{"num_hidden_layers": 10, "hidden_size": 768, "num_attention_heads": 12, "num_key_value_heads": 1, "head_dim": 64, "intermediate_size": 2304, "vocab_size": 32000, "hidden_act": "gelu", "norm": "layernorm", "norm_place": "pre", "norm_eps": 1e-06, "positions": "rope", "rope_theta": 500000.0, "rope_fraction": 1.0, "qk_norm": false, "attn_scale": 0.125, "bias": "none", "tie_word_embeddings": true, "parallel_block": true, "extras": ["capped logits"], "init": "trunc", "init_std_qkv": 0.0221, "init_std_o": 0.0, "init_std_up": 0.0221, "init_std_down": 0.0, "optimizer": "adamw", "learning_rate": 0.000825, "lr_mult_o": 0.845, "beta1": 0.9, "beta2": 0.95, "lr_head": 0.0089, "max_grad_norm": 1.0, "warmup_steps": 342, "schedule": "wsd", "decay_fraction": 0.618, "decay_shape": "sqrt", "final_lr_fraction": 0.0, "batch_tokens": 262144, "max_seq_len": 512, "doc_mask": false, "train_tokens": 1105000000, "max_steps": 4216, "dataset": "wikipedia_en"}
Each number is 128 + 24 x the weight over the matrix's rms, rounded and kept within 0 to 255. Layers, rows and columns count from 0. Numbers have three digits each.

# layer 2 MLP down (transposed), 2304x768, rms 0.0266, rows 1088-1113, columns 512-639
118134183150139133107033148061123133188124113146084135158106125191121176127145144159118103122058177129107159126082127165111146156115116049121108133113111130067151139135100147105097106134146111142145139107110132148155105155089124120117133097125153156104164112097094113113197122125158106168160098130116129150113087149155152116126092098175116152131136106124163108091097143140093103136116
151158146120157143129139140133114144135117145119118144138109089116168101121122088113104110114126141155116151096113145157130107110131128112116124140083140147132134147137135169101109153120087153145129128098144141110086155079116120141156111175204088119163094096095152140116118138136094126137105112138162112146120099144139114147125118142126130166155121108128135075131114109098127158158131
139153137167113149169137129138136107122150081109123102126109086135096160131105128109103138142151162115151148132161116108132157123133116166105108135151151154126095168112104123122152173094135142106122132091164141104109156166118140148125176147098159167129084132120128143154114157146120153175184094154146149116065088111136153156071122152141106131120148163160127165140213088102110135149168
156137125114099123148114091145144130116104159138093154138152136115131136161130091121154124129120133128155137157136085067097137120140138133159155158115149167136124123171119100090134069135132097143132139101138125077100088084103136133131088168115120122152181140146131135113117119080132127129112108128114143119179139098149148105107132095126133120100125120117145111139110129134111151143151
133141116130093149098166119072133099145168134047160136103122122134152171148155166142104110105075126116117145113104104106094149166114137127140128126097131125088098118120123084173138120131109100126152135122141138068157135065160143108156156102117133119127128135161112109141120070115133106179119129107144116139159098181132113096138101133167094119144079164145152125060142113133133131124160
129162121104154124165140151040142175147175095136099097134151106165108120108125163143113075124093161139106111163140133117094138139131146078126137119126105125108172149153135153140092145132112107114154150117102100122147104134138149102142132110106126147085162105100138111140148081109117129127124125079141137162127118115125138144143094106115134120131090149114147136141136130086134133157107
134138158120152150089089117137137123116115142172127128111130158152154129113149123197083106106107137116160091147110176118077141136081134122130161119159118108142137115181087119145144136094107131156127150160075136114102129116145119119150093110109178148130074084141086141110153100132121126116156144111122122097116107148196126174107149141125094130136125132109127144146188095096126136146111
111181100106104156141116133100135138147114163153126135113131164129109123093131150142152146125120107131124088148116139087129161122103129136139075116126168165154096081115144099111133190135131137127158114128123105133113146160103133118077094131107146107134108115132102085128160117077124165090109134145108085083102138170122128158147153119194164098148143148144159146114113149152193145147128
156123170138096137127122139110087141135142141114167131098108107126141120111140137086140116125091108112109162127155113098177087114114156127147085128091130126130134149101117101129165131141144100094106116126126149115148127095107135148120127119085110140152152141175117122125119132080130148143090133100140115145105101159111142136138143167180113118144152120155152173128143110131128168106087
065130120129107152136081131114133135121131072162115122127094116164160138131170153098140130098174144117109118107159125139153111053134145147151095130181137129141182112132148162127149143130130112140138149109176125111174154128130115155109151130080131087123098164162090142074133157117124112120131134125096116148109133133135117163148120160147158125121165169084128102138118132109126133093085
182137121167086112097139137164094148134147105164132100079130098099117136157159146127099097065139186120150124065187158141090159115139151162094121120119106184140126124128099127117123183122116104093095132144157152115162178167135126073121114107110112133136115114152139102171127158094127087145173083158121109118121144121116126125110098144138081086134172176079125173131155134119125123133114
136114145162112078134126183110130139173114138142110111127089114121125097127154171156156097127108169096144114125156133120118117145139104114143104130089124142101096142127111133127139115159104108120147127147123158121118118091126132137110159132133161107106148113091154124129096139077100124138137129117110102127107116127114129150129119156134086082185127115151138122157123119114141093092101
088124147173108114114128072138139154102114156116121115109164102075107139126109157115107157123149165130123096149087132133117106098125124180114139140119124127125123156115127108143169072159129108129136104088129106119147095145145118126157113142124128123124067157125125073150087131128144136131116072163070134143152207135132160166153120145139088130121169110169173135105144153095144094097076
116124168115179113077162145076125106129112128095182124127160131165129190139147132153131149142106122142116144129097147141142140134122160121105194126113114105127117169149180118136116099107146146134118127133098130127123108129067149154165104095113139144152104132109124114169153070075121141130134158098166186132114120099122169102129114176127147113153126168149131122111133143144115089152125
153110086110146140106135149166098125127138107127160145115165130138116102116108105120104119109136136109132148132171137104141127101117111121123109102121148137138143118086127110138065059113135107142138111094107128130143087142103120137109127140113172091155115110109153162175107102128155111067140117150079112187109127122111150139108082129133137134163141161119142122095105110146120144137095
123101137126134144130149135088107148131169116144123109154125144154167149139122122076118149143094103157102132166095127148143169091114090129151128106095113109152169132130133082129156109148126120164116120130147131142126101119120107099122121133091093124141150093092106107134115081151122111138110080088120141104114136112158137100102137109079128099148131127139137118110129101148141119108122
146151132092112149106120130087111132119101092108104126155106111123109122146118075159156152141147161076125142137122117137152097098116156136132129125159113135165126151144109140101134145093096130134128111121149145117127120115174128110143133094098142155149122113141127162133115182089135164147122137117155119137096114108109116116132131140093134096138131168123122122140098137118171143108124
130153134091145099084149163108139144102152144110136081111099132173135115116150104151116142106154110083126146111141129130140136137114141073137144120129097119150165119145149151137130104133131128124126087173121144108101165107119114132142122118125109155172143186140154143123102087128149166109126177123131102144134128112161123106159123173118132123158140115127129175127126138109177115142113
123112134104122079091125111131160161116093158129151092109147132157144128133121138103123075147097137099133106145167101104145102106144137135131081128127120144106103141092173125111147114105130110128140116144132135104106119099084111094157103094129135115139141084104146124112160107085148102131150128129120125079147133081146101123097076138149154104131091119103150132116109111090154156173112
135132130126160139149111133111123123114140168126159089112122117144058123114147065136113103136141144146122105133117127142107098123091112080174146153112133129131132129147103137130099108129125159146144136143094122190133114152141098124142143127108165124118110132141140117149082160080110095139130117077091116157121095087174165129153110149140125167134135086095120156135146114098147122112124
150134114124142106140113142121096122084121116178141141141165113081132127149106140128107138040089119086151149098152160150098135059135143119124173111136136161136128097107097146106144154148146161119126108141128157177101133169134061101119107123122118171141154144121113134150106127117128114137093125139091144112111127163119122135169122127142133084108130154149106108082141134141118113118092
125148110121098142111159074066155142142095102153126094107125101100166150142137142090142150097136120119105145127127105108116124133150131162092174129133163101126136155111147120110161143172175137132141152116128147152137086136129115159077137126120136119122132132119120103113126128138131129134104112141128104137141157096102151123100160084110178165129142156107094168103118152139125182122156
108148136119117161176138122153107157073141124207131098102101100075125152142110113133181168151155174097126119093153128111126142118148157123136154125109156078128075171102090137124110117114110130154148087136121139129086142083079152085132112109122097111144090136115141147108132134112147120124140142133116131175147121117119132142134128133119148123151128150103077171109103123162139139087125
096122145157078143148122115098133137095163170137150170118180127136109128091180131107090170146179127174150112119091124160128141130117142110141128122080126123125169129099120132158106124134115164143120150149111100110128137134065120132112113129129106087136176146163118099124129181126196134117141129125137112153166125138110155098130118126126161097138124113100136071129154145123132164155120
134114110112114111164093101162140169104172125137121140146160139168070173121191112131129121126089178102191140105130106118143130096134148148136102121147094126140089153097155124096106123140128133162127129151092133172089122127144125137169141144092094130069101124148121134129131153131146141125132145128134110100159140118159112156154139141156154120100122090191143094136087141169109152113166
109136118100132145142154138113127164124103145129117104134080152128105127138134106136136108114117115119112135090107129122106098158114128128129111115148117135139120150117081120144149121107147171110155135152152127140162148128123075158126125132117093119145120148161142135123149114127111140115127130116111128089152143174130108160148140110114126136145135110080122097130094106136155111095153
# layer 2 MLP up, 2304x768, rms 0.0346, rows 1089-1113, columns 512-639
090147111089142134178139149114133101114124124150164105124102138148126134126123094097125124107114113128125123126129110101113166108163107114118125136166100106153133098141129125091107143156138120135174098148080111096135140160126125146150138126128134141094145091145158129129108145127165114114123169148118142127094153144135090136152112109124153121150129130144130162132145119163150146201106
116145145104117104193134125129111124152161122144104087124123156177105150160139133124079147157152196149121115114187155119118131125144123142110144131131111088120139115124115136140142142151095122101095107107186125100159123139132105153114107144149147089148108124115170124110078166175178109086120132129131073117096147158143154086132130075109148112112109130112135074102119141131119190114170
109162152127145091158079115065128111155147132140120121111147126124148123157145141130116110120125106167152124090123119113109115108132120060132150102135095108140102144128116141152126157132093186131120143146110084128167126178142154145088178138165111155127102078101128125136123134114147159124121104166132129123143148140149139129180140131102150132164118163099144115131126118099151130115117
161103091145145158145098150127089091085133113180171117116108124145108093114161083168131169141129133120156138178092129144104126128141156147130139162126180117096131104117099107114085127093130159146085126147121125105121145162141062130134130118112157134142128090149119138133125151114130135152115151119094164147126107114136111143114109142116135134104154120107108137140114124136094100157123
105106114103147128142146117129131101099124152150109178151113141142099140125096089115127111136119135091129145132100114122131163101109130126110130131123153108151127086156128127152097148111137151130144131142144117132139122129096139142135157139104170088133105126096130120070154143145166150152100146148161124093081123112184089127141108116184119148129113145113103105108114175101117142159118
149130123158133137110136148114179083097091147067156087138102089115127159110091125114113144107117119140135134135188097180124151144107129147102108143134134119142122130185124090105139127161141116074159140191177142172111107092148109152130121097126149132110087158116114124139117136161152101103162096152105090162137097161125107085103099129159168112141107124141123097150147157124154172164137
079147118108160134105146125125128113120080103126134121138130125111140136120101151107122109135101133101141115167107153093112150118114119102173112112101112145125120162141160155157124136152109125116154135104165106103128144117087161137136166156148120115125102118114129120100144093104118100135129139172147099117131178146127131181172153120171118125099080157103148054118174115110143121136161
129139120107145119156102132137127175130163150117110152162107121128128133126127107111138126134104130084130124134219120163113139129121158110100154149136168152079156116124114092145094112130108090170159135115114171165144082098142097133142116101135117121129111114135144132128121128142098149114107157163100135126143124119124128145107101137106150135163134130132099112089107152123116132160106
089120117096124156131130158137153163130082134133114168115127149138105170137108105122110133099133149159112187130120127121133136148118132127156101144148135169159156086131087153131091124119151113154167111149140146154089103148150113120142108139078137134117124154141096111154106175133138140110164143131114140129151119138106132143129121078147136106121118143108054125089133118134143121147124
102126078130136092117146144124100105113101110134134123170110117090148156096118117135125134106145098156147165154115122130138102111138122127168094117128129124144100130150100159156150164145141125144130117110164143122124085111132095139158136115104119141076083153132158121100144138171146104120121109168097159097108146133120128121139157137106088125129082154129126133128116116189120123107118
084129100130134088132096101126078124100110118138126128141122105119131075088158145147207118145128148098152108120094158136140179178141116126137151120138153145138069108131123162108177152122127127117105146169145139155102128104171126063153167138141136145098148156158154100113125096148117179219157166173114095132126138128096137101153111126144123142151152158116136107120131106106109132123123
114115173113170157152126132094154077131129153164125143130122120140136131125139109111140140115098123126170147106117116080129155126129141101162146105105125106121102134145145152151087149080107127100150115133088137098136142131127125149152135144098089108110083120121179185089048141150154124108099192136145191168136119181119129100128094126134148097157120096122096047115129085129131133156156
073102120064169116140162127111139127131125116115090093141121091085109131120113129144086122131129106134134123142124118135098155107097139125175184154145091150148143131120072147157128100125109166137140135131143134139113136114144140116145144092113098130089137137085155146144118201111171181169157127170089129149077148112120160098158132101172138142124086118115150115127179117134114151088141
077109092124098087170117130117090133135131094118150160134046133129141120130131156130147122176144112109106167135139088144119121126152096100126130113159134132088128152153118158124099134162134169115184121102123163103135137090164155118135102141152131111147108104158140159157163148123137129145152114119105080112158085160127139156143125144130135112115113140079107088115135114120138144161132
097148102104134120177140125119114150108068123133098142118028139140115149126174108100117109097105164132098156133130161048144109147109110107140099115114115137135098139143117139142105156111161156135136149131112133132157162179134135150104115103108143108152130132172116103151080105141141158116109186185106144091102098153123117132159147087114132134125087138122126145095128126143089124153112
074040144149096091098122166126121099153116105116137118151105142083145122175133161111146111119136147184117159124138125145108104132133144086148141194121083150111094112147105155069136116164122138119111144121130143094143139134118117145091158102112157091147140099103123148130066111129139104135146153183091155173134123141119121168147142096170147129135160170145087084104141138135149131109140
081144124104089106183147128124167144136156144098107159141132124158130140148088145171107092159130137127091151125102128123115147151119138100118116131133141114153146120139123100115130103135138133098147081113134139137143109124133151136122096154123132147119127146151116140176131135147142120098134110092117113110106120173140127097145140108150131118159123159129129101083116110127120164126106
102139159091130139152143090116152167167107145125121129129167109139159154108120114102131102180109169122176135116155133119099139106129110171152118118139098152135125181182138125174139150111100090121153108128121103119160132081121131086135120158122130132106128091115143179158155110143120121122176115115129119158120135130123142124128169129139117115150061116104125076110083150100119151091096
067154127112112166091085166149157138130113079132144139123105111123117110147078151138159129099155134133108125177150156151149130126155086161125104147174104117155112113139108084131102108127153128097076091126114158139104124173145182142131163094123151129071152128115099136136118120129158153137145119136146128121100128136103156085173100109140165122162129150173096120113140117161098146125057
116139103140115104096121097086119147138135088136164104129141153151123103078105157133132115157125162129113154121117121121104128131130136103136107132111159137178111143104103122133092130076137161133100116166141124153109097090113152177099104150129132153142132138087111149149102110115151096143179127094132156125111081119131132145126144102148104125104147160131107100127159133085095154120139
148118141104159135201138150103100152102088121104080114131139123161098118154116111180098138132109114120115113108137116152132154139159155142066121135135076133109113130111107157131127151081102107111155136111123117172146135148121115060143094157105127125120136147134139125139154103147129122146103131097137133150079127111132120128140107116116105124107132126129116093183125160129123164121104
135144083097081112161082158122128128137133084093131116130115117162157104172134120112136119105112128156121163118115183116149129127111138155167106124088127123142122142111111152127166142132090139108121113072152164114137093154143116139122120182142127179130127123146156087155109093126137112145118146137126143120087139148125156112138157119103115098138123104171129116166137139150080137136117
116138128148110152153134117071141166169097145136136110134127121172100093164081150162089110146080156095126192121130156139119155116103146087151096158131142160096164139103083112127111116132138159105140105127150147127149079130141078173121145114124142151172130134140097106107112138094125140140143141153137125124144126125125093132121112132135090102102160126132144150117120124146117119096118
079098124124106117104154139112184122145100129165117099128110117110094059074126137151109122160115172102174158103191151120148156088116147176148103132103112147142135098115139138179156113149136121129172145133129119137080132100157072137128152085060112154147090105129167181140111124166138110141103112164148123138124163131117125090141136093120108102166129090072129121131133136124148145100112
157093124118125124163093161134157105102126140117175125123081126122117133138168136177141138103113176123114114142178126162100154087112114149152135112146138110123148131136119133127119117112157114107189127175105115174116111118118149112087117148119120142144113128152108153173115104118150127157136155150122136123077106100129182092138084118169133121132137157107126119114119125094071161153132